{"activation": "swiglu", "norm": "rmsnorm", "positions": "rope", "init_std_up": 0.053, "init_std_down": 0.0, "lr": 0.00491, "beta1": 0.95, "grad_clip": 0.5, "decay_shape": "linear", "final_lr_fraction": 0.1, "steps": 3835}
Each number is 128 + 32 x the weight over the matrix's rms, rounded and kept within 0 to 255. Layers, rows and columns count from 0. Numbers have three digits each.

# layer 6 MLP down, 256x512, rms 0.177, rows 164-214, columns 256-383
113116064179183106155112128138102126123094153173135154161087100147144196146108110197121098169112085130104168141097145131171079113115185148161134107098138137129127080142078133151106070073112096149177122045145163172138127123143099114084118123147095122121213127075125081179106156152102103079160111082160107144116071095149221118098174122156091135149070136071121211179146101152181127110112
097152152121135111137127108134112202133121176087165090120125125093184134143116116139130155147135092137069103147135102156157116171137136117113139084147128025054066125158071137147137049181137098120156174117138143090178169114091154111101133139210129080132109148046120115140084187101107146151194110147137093110149127135117158167135139111165168138127152086173083147090147106147133118176160
166203124103143120094139161146116190154119087112171153155117085171168169150103135101162098174137177117090062178087144109165145127094118096099165221166103175199059191222144133152163103068113103193106111113116156138129146085071128187141144123107190127085121071173138130118116127180168178172113121119103105178136140125118142137116108061149164162154185166211107079087136124121110097127132
090142119140126050099166090081198131147113165107121129110145118172124114203105069109158086150088098165153099138131059104131124162071125141099104091157109178118112135142139125145144125140154117146116141188155084100137142131144116134159182118143105097129134156133154122143089096109105068065157068131152159156093123182138106151106079183143082138121151158124145153094099127143073121100138
112086146117128134130138085105127093135086093122143129085130139136172088108066114078075138104094136093144192106074128084098090104132159146085144192156155164147083124114161167154079145133088248120132128100096119150083158091131160172116057177159148111142183112149120145144150126138090112126122148169105122088093093137100071064135172086163113082071133144123109177099121104112137087116146
106134197202186154113131105129081101091138141115107100073110153099093169137149110122183143123139108212151107137119148133140134135087153120169112127170139130074104117133173137150133127141129100147150123154050147130145137125161181159043134139099098143183193086195088132130108091169078094144111180117072154114137122110086102167135067140141134161163150140079101143079144131090121109129136
124108097145107162070125176170098115128131180155113058125085092104078143130152128137088145097138132166123163120154155095112135165127133128129155154130113112143124093199108145142128143172126107128141056117078146172111107113156110098144098067182118110092134157096107127121069102084109051164138144196110151125196145171102118061112103096126174098194039217132152104086094152136120172155136
101106083108115108031137169161094075118126167160138101115096110196102145126153145125106138111141100090120088130098153142168059128227092137090150107191116147127104083126110157122062173162135118114084078161156186134112158124107072175086156115223106101175145051136137167074117119107042137112102146144129101120115147119051188092089113101093126138061140060096130188128192136122076114050115
139084150156185153106158119109159077152127109125106135105078206086048101169130066101130158059110133165098112120116117075138136147121097113120169093176158106144108091135115110117103147102175105129126133161148110226114139102139126167174095139111167170116130144122139113090108147108094146121138140161173161138170113116157108147097126132153094153179157126142076093085131161137106170141052
156147181172141166140117125104156115165139187129105106131143202131120116135196084092159075155071111121123080033091119176151155113094104175127107105057150122199139166116104104150133150176108141098188120177160128129088168145138061167113164140114190108189121125083147103108147097108100170134123122109167174117107137132088087098152115157157110126177126135163114126142089159123149135133174
145123125108113106128137123116155136179138174147089122133133139097117128109100174136109116114135084099127120160128138143109151200130140119155112131085142111108091134151099133172141114156176127143094081096156165098124125095094163165200117141132135122112175073116154159122112154116151176163145125152103115139142213153128130166147120112140127087131192157108134162160114150103154120088072
156145100100087071110121129108152123124089102141208139150147138166130091109058117090089157085078103145104078192115164157111111113087127109097158076133149083095151158080104135095170178130129077116164110138086122121142126093138095121127178138152097158156125093112169131136058123189142099102151103146144133172116178088113230056111148099153104129108106101088136110114129156120068176094106
146064115147201208126170126168140158126075141154198117200089094090147187145134123069105133116105152142071122170071153109073117123151093032108072147154103106128131131144186152199121107199118127117088123150120110052094107097122136149108117149166134101072155134170071120145138143112118116133170155071083122072108140128143141066095144177125148089056133131112128103127108096113054147146100
120089147092126116088100148129103142180133133119090135068132119124098120103173026229088108147154114168144195162104159153123125122173162093086143102108106091156171149107151151158095170107147084155147071120114115132163142083056100113169114101101112109125164144139152066082103097170186124120141165098095158110163097120170100097157171141124149139073117182128091141125216110103076149027106
115181138096115141146105114160079135163165157126128088184112150115098129173123135108180152148159124095113149142155115101175112154129157094134137093084101156122125152139220165178103130099112092105160121093098081139064127121108116143156086137088119081086144103150093238111146129140186091161145127109186158043168117090169108113089145107082140172148103167140153154065063153151144157119090
163210181056126134107052114079083115205114098127180134144190092149143134145136193134165124120255047170183143059087183109130191150131149136135147157146111097208166149155139143087078143083139137135074075186106122173065169147116126189054096151074107167171255162138091064139101173145080161111092115139083217135117104079000051095132144046142180179171109160234093103103117167118177059143118
170150085110105132153169163185044186129120117063066104117167145153165147162076132090172105178103167118120150110099126151188133148140169115148127084126117193168096107135147087161115109137147115165116118164124131081137083086154096149086092140133054057087199179102182131095148145128135124167082094162151099156105142095143172213175094073170198136098133118156150138151114079086170134122154
111109216193075148143122138173126112131170153127167093070145183139135158172102176106148085136126145152123100183148134169162102126120146125113051144185054115147178187152136126179163118127110107095127189111147202073159131092104097107142162163142105132134152117136105073136114101130127127106071102122177138130089115154139133110141119148129022117146155117120111168192198120180116123082112
103081145114064132064131104103170192148120082153149122108119122196101117106134112118115142121139114156116216124116145133124109098148080143086179096106104205138139122141040135117090139109143140138124155149117118134162084134121069113130121082121104137128154097109113096089115108137097131139134128109148155115121143133168112147081039135200180134047122163110116128117077139106132134143160
138182154084125121100110081109128163178090110134106113119132139107124117146146160090159112099114175118130141138135139160103171187141154170127090095099109158174138143123109123103118140098144170112174107051091060140160132118121172123133097172094113051123121123107143150116076130090118199115172081109130201117112148149165152111134115130147038126160129049115105136157111119183196133097122
143084169133134089160095100118167100095149134105155131100095157154097154100173116094124098131096126118123176118058094075113113160091141139130143124173135080090134109082096157110162159180105134146176136060105065072148101129103118166186108079090201107149148123122125143168100125103160131146059161169160117158090090172174214132167121104140136109183158123112141100140095155154095151087144
153119135075143119105167177137149151118121174131100137191095121096117101165079143138191128118090169101120167119141118098162140117095162173119180090092151146128075130157119111132103110132109120119074144124139140147108158152091118143081139144136158160124135120105108132162152129113145077117119095096097125113118116064140144146143147157107121194162169130104139171162136126166121189126109
138124113107126091136084151153128151121151158125171135145090155123140098133078141095101084076128137136133116135122197129157160133104078111191081116122135134169116214125098137095157155113164145123138139135151077105157079124135103159059123154127137148165200016130105110101118120184165145137102126111145137097099100133129106131115140102156152157114105119126153104097110197132099137115114
101141173105151138167124093180103099099131171111070116158095130168136097102086155137128123109161093119104060133145091150212185085124070148122165112128115099118130138154145107130057100104134133140170081080140109131176170149091077149165164137068162125160145194131097087152103117099129130247151150092114141080146120112138100192123111159086119148087094104125081157128164116120148176125107
132154119120108131130128105178141160134141134111110142152121104119176131099144185111105166107134136170160078150066165134153088084104134114120091133128088111115132118142128142117107136095085127113140133133117071127125101122073094146085104123157148118075132176134085133088081160105136160131093098149108163107145131112167154176120148132187101093157122061183109150152126129165118168163125
063106172163084145167140138091120104187162112128132154098158181168210141111183122129115098101078164176113156065120146138133136110107158164116105160126142114128133102139166061153134144077141110068089190126123139081112124134066164169084081113155144153147129116141124192175132115105072149123145158156095111136121146149121163092107117158095164127113151176104121142105092162114130169109161
167115092162158086113088122127158127091115153156127174068167168141141122138100117181141115174112183105174137131215108050157130161080130125174110136100156152184107147161122079163075118167096126129149123134178110110145158074144125173147195078137145127169109130124185115131123119099150168159135091197130110145126102117105095139130162122179104053111153104114172101118088148145130113074102
124087106110100167104153149143062072143129079142114164147109175163096099147136163128128206120099116117132043128090097115099157121184124150140122140135152068126099213092185147127106158118081144097142089116101105127113085148144044105104095096169128136191148125073129148068089108170087131123100139201142122146144161108120114075122103102129118112120106150121171146140118037134078168150037
139092115136134130131139157138120220120113140096093172077155152133130134134111155122229060134111134107113103114144095130171098096123138114057137106190123119146098121081168056188175127163073124102070170154120131086151146096109157106139061151112174094090089119191124081169148141085150205088154123094214147126104143149176125118142141143146168096115116114234162084113121097095144103117124
095119155111140122107161123144114083138111147093164153151173104149108108189169120174122123133130177115093155142094129125164157123064172189176121137153101082153063113061109148132146121133151165123151149150125117148125179106110054130098105134143084113138124182132166163126128087122118169112143139121113151110130047105127185130123057139089166061096184138136089158156101088122154119161126
102091127143129115180098132138094099044111125091079078078148110105120117085086043106101124141084119123095111103179202154126088097151122150133082145137118053155174114172115192101094103097114174132156121121164146148092141108125080124108106138177163152141170137171138077143128082147128151048093124122155159069145158129109126108115185157108130081078181104091113137047139128080114132134098
141108135116140125156170104152122139088083201139110153152182169074128129128169088147215119140133094170059113157135123134176153119132126125158157158123120147183126113182171107146110116142140102075182176094116103106146123117105165111104242098164126079114162109104177132206150191133155169120183138124186109147131126137092116075175080109145080125176117098121116174114143072084131164129155
088121129151119110160094151156189119117125129103105165144082149178169109116122081096120125145140095148145104122146117168112173134059113068107152126121175145115137098126134109126105125057155113124117127131113150161125157150129147107091132078118091163121135096151102130138097134143156113143128080133132107153136133170097080111118113130066136103139104103080161150125073114115093145053156
113079121075149098101141121148112121175095182112114161060161161186133115131128151093129142127158142133126109183178120109155101169130188142101169068116119102124102143153071121128105087151105106123126108119104126158126150062119109134151139116114116157152114098101042072119124159103108157128155190079141111150168105090127086147100099161098145136105110157098162113162093097124130162131169
073153219205118188132115081144159174166152140128150146089117110146107138156120121156113091153116088166159141118169051147129110153148153138139062167123191108088146175141147105146130125080143110095125130117114128228102145140148171138157140074167145149149175042140171168115121127104094082158122113140136127129128159106072127073108092145221168135150135146151137134153139217147103095115143
164130148126111114168104163168150134115084103093091083142065122133115143086139137180151087100206119139154097150138121105107180113169138175134159122154206159143087110099176082068137110161171102112074147112083151093135132137142074128130121130067111074119174123107132135142103150218158136124168134094143160127068096133161135105154140082140075122129176096127062101158136157194092111120125
137094156110160108093137171174132114085141095087115134078160168176121173139154155144146154140136087132145175151153114121109096116125135155101122166126111153155106179137105187122058186114158160072120133109104144114177128148081212130176092074186109124168162162165170088115106186173114133121173094119111162114111216139164134122108048178138107102116111148121106143108094130102142127167172
156154116111157188155098133142154107134138116109141092135087106107154141176150137144174115118090152162116151129124160113122097164157178139177108197128084175098170119105132130167124132108146114117119146133169141146142108095137166091152148198144134142148176127175138166048101129127121142140085109148138096129139185165136128166092158094129074162100089165106045152125124161098135103114124
090169113173152084171116113090129138183105122112078109130115116127045191134145180171134106105099116122122144130102100136106105128114080148155123164124138135148148061088106109137129175197116092060154102117043143166128154168105076135172088105092076102120100135107120178161134170161139149150092138132182092123103107212112133181146080163126167117104096161104135137134148114141124157092152
041163158142130108144065109138128098156160152128100159133183119134124116116099058157170090105106120088183072136104139167109096102120159133141099152166136179103093092154146058070156149101094083146118172086112129093105160142137122151168114099153148173108202083109152112105143104114149142079132081146097148131133177091090104114116141126117124183117096149156175135112083113152150132089142
073133119079083124054179105199176121098114134147168103158043085123159127143144084112164140099140144128146166197157157144154119143159147118129065154084146125159118150093125140138150219117178163158151149125160126106115170110151130178143091142160095158140170125156132108106171070117131126116093132100097124168114111150165133066144119143072105114079192135103175151133167090100175127080167
133157112116117144129115116153114121175109170126167178127112152111133195112108150144115115121106102150170170122080144131187107140087135109175147084098125128168120119133164094101187124112105117102124083144089095106074142140084073163126210155127189112077076162086161112133089144086139081147130139118174100127141169118148146136108118155113116127148108096071169178145105122121131150120114
073122131143075090108083077111132134125131115117171107111169110114105089092118104118089128059133115171079112168143077149148142114153125165131113121179139091119152144102153153116114099147123160131137135122101140054087121156123097125056108092142153146131108126071196103066169162074128207150115135197107168132115163117194111100114124163119086168127152121111117132128149095162089213148116
115171150106124155051142074117102125111096125104128196146179139082144115115145133155131134099149152155168108165121109165117113144105186127141136123122167142089041123134132118146147136120110180114125141193134140121130152122131147129150115141111114076146149064140122126108105130172121106122139141112129119055100109152075136117136086154149114098139140131141188137160154124156125109133108
104110173081101169114155198044116148192135150134192109108091085108032123110124072139146094121085136081089113128133111116126129132169147150075128150134130138112138105041170117131092098128164188117149108146137115101120133184113187111082178134160137096082132110144126141113059161165101097163141121130124159121172193122079138143103121144163179108169093103141168156183160142107118113106145
106117084159170086142181139134143123094141133123087121045117104155116149167088118145122120137117164144065109151124092140120077136146096119107110064103150198130103139141144146109140133219125126167124119127177120156105107065130144105138120108095132105131096144123096136138125093168188144110158096141178133140062084128108114106127141100150122142124165171134143098111154145141111144080101
142148117107090175115095129113140131163136185114143095115098167148163094149165153130133143133106142152124158156125185089148129140169175149121077104149091096142153174095188178179142121179101133186182169101106135125102105071154176104096152194147102167193178063127154092117121150128111140102069160104124158126110148098076148192106144113155162124105135187101134119137136142110148173119139
184122158137087163159113115134107121120108152094133178133137136163120105164128097099072117172105132096125182184137141128112154118126110160081127122161110106079086109148140145120172153114097125115167103097053110084144143169147134106136088111072083109179156100123150170110120193146160152130137133110125146134082087078118161129146088089167137122138096116153104112129126123158119168144131
170142113123114082124156094081165163121188129125116165074128146130157048072126168147105135110131130130102094125174148086105112105100149100109167067139153079055132111191113182120167098120149149150062149171163092132111153139171101106100131157082163100118122151132144106156116123079031115174127080123126085125124084095141083150094088151149087175138132131123154154152112144079109121139211
100132157110134132182163138113079122074118153149113124140101108094152144084106094143107097107135093137171161130168143186163125130104135126136175075101125105181111151206160174157105099125116164094152100138088125161132144149131137146086147115205063101129170131116096132130183141153127122151131119137078143130104123068255132133098180113054104145154084158121148122147112131124144139158094
175106178153128144135104202130150144088141160105134159045116139105118139142144109068128090153133084111118114141142058151210116093127153095101130107147113176162129159086173082069162136160147048200095084098170067116134098167127145180188151111073041143147141122126118131119139106152125119079196129118121071128069128082171125078106040123140099164152123116151196187164141109089128111107147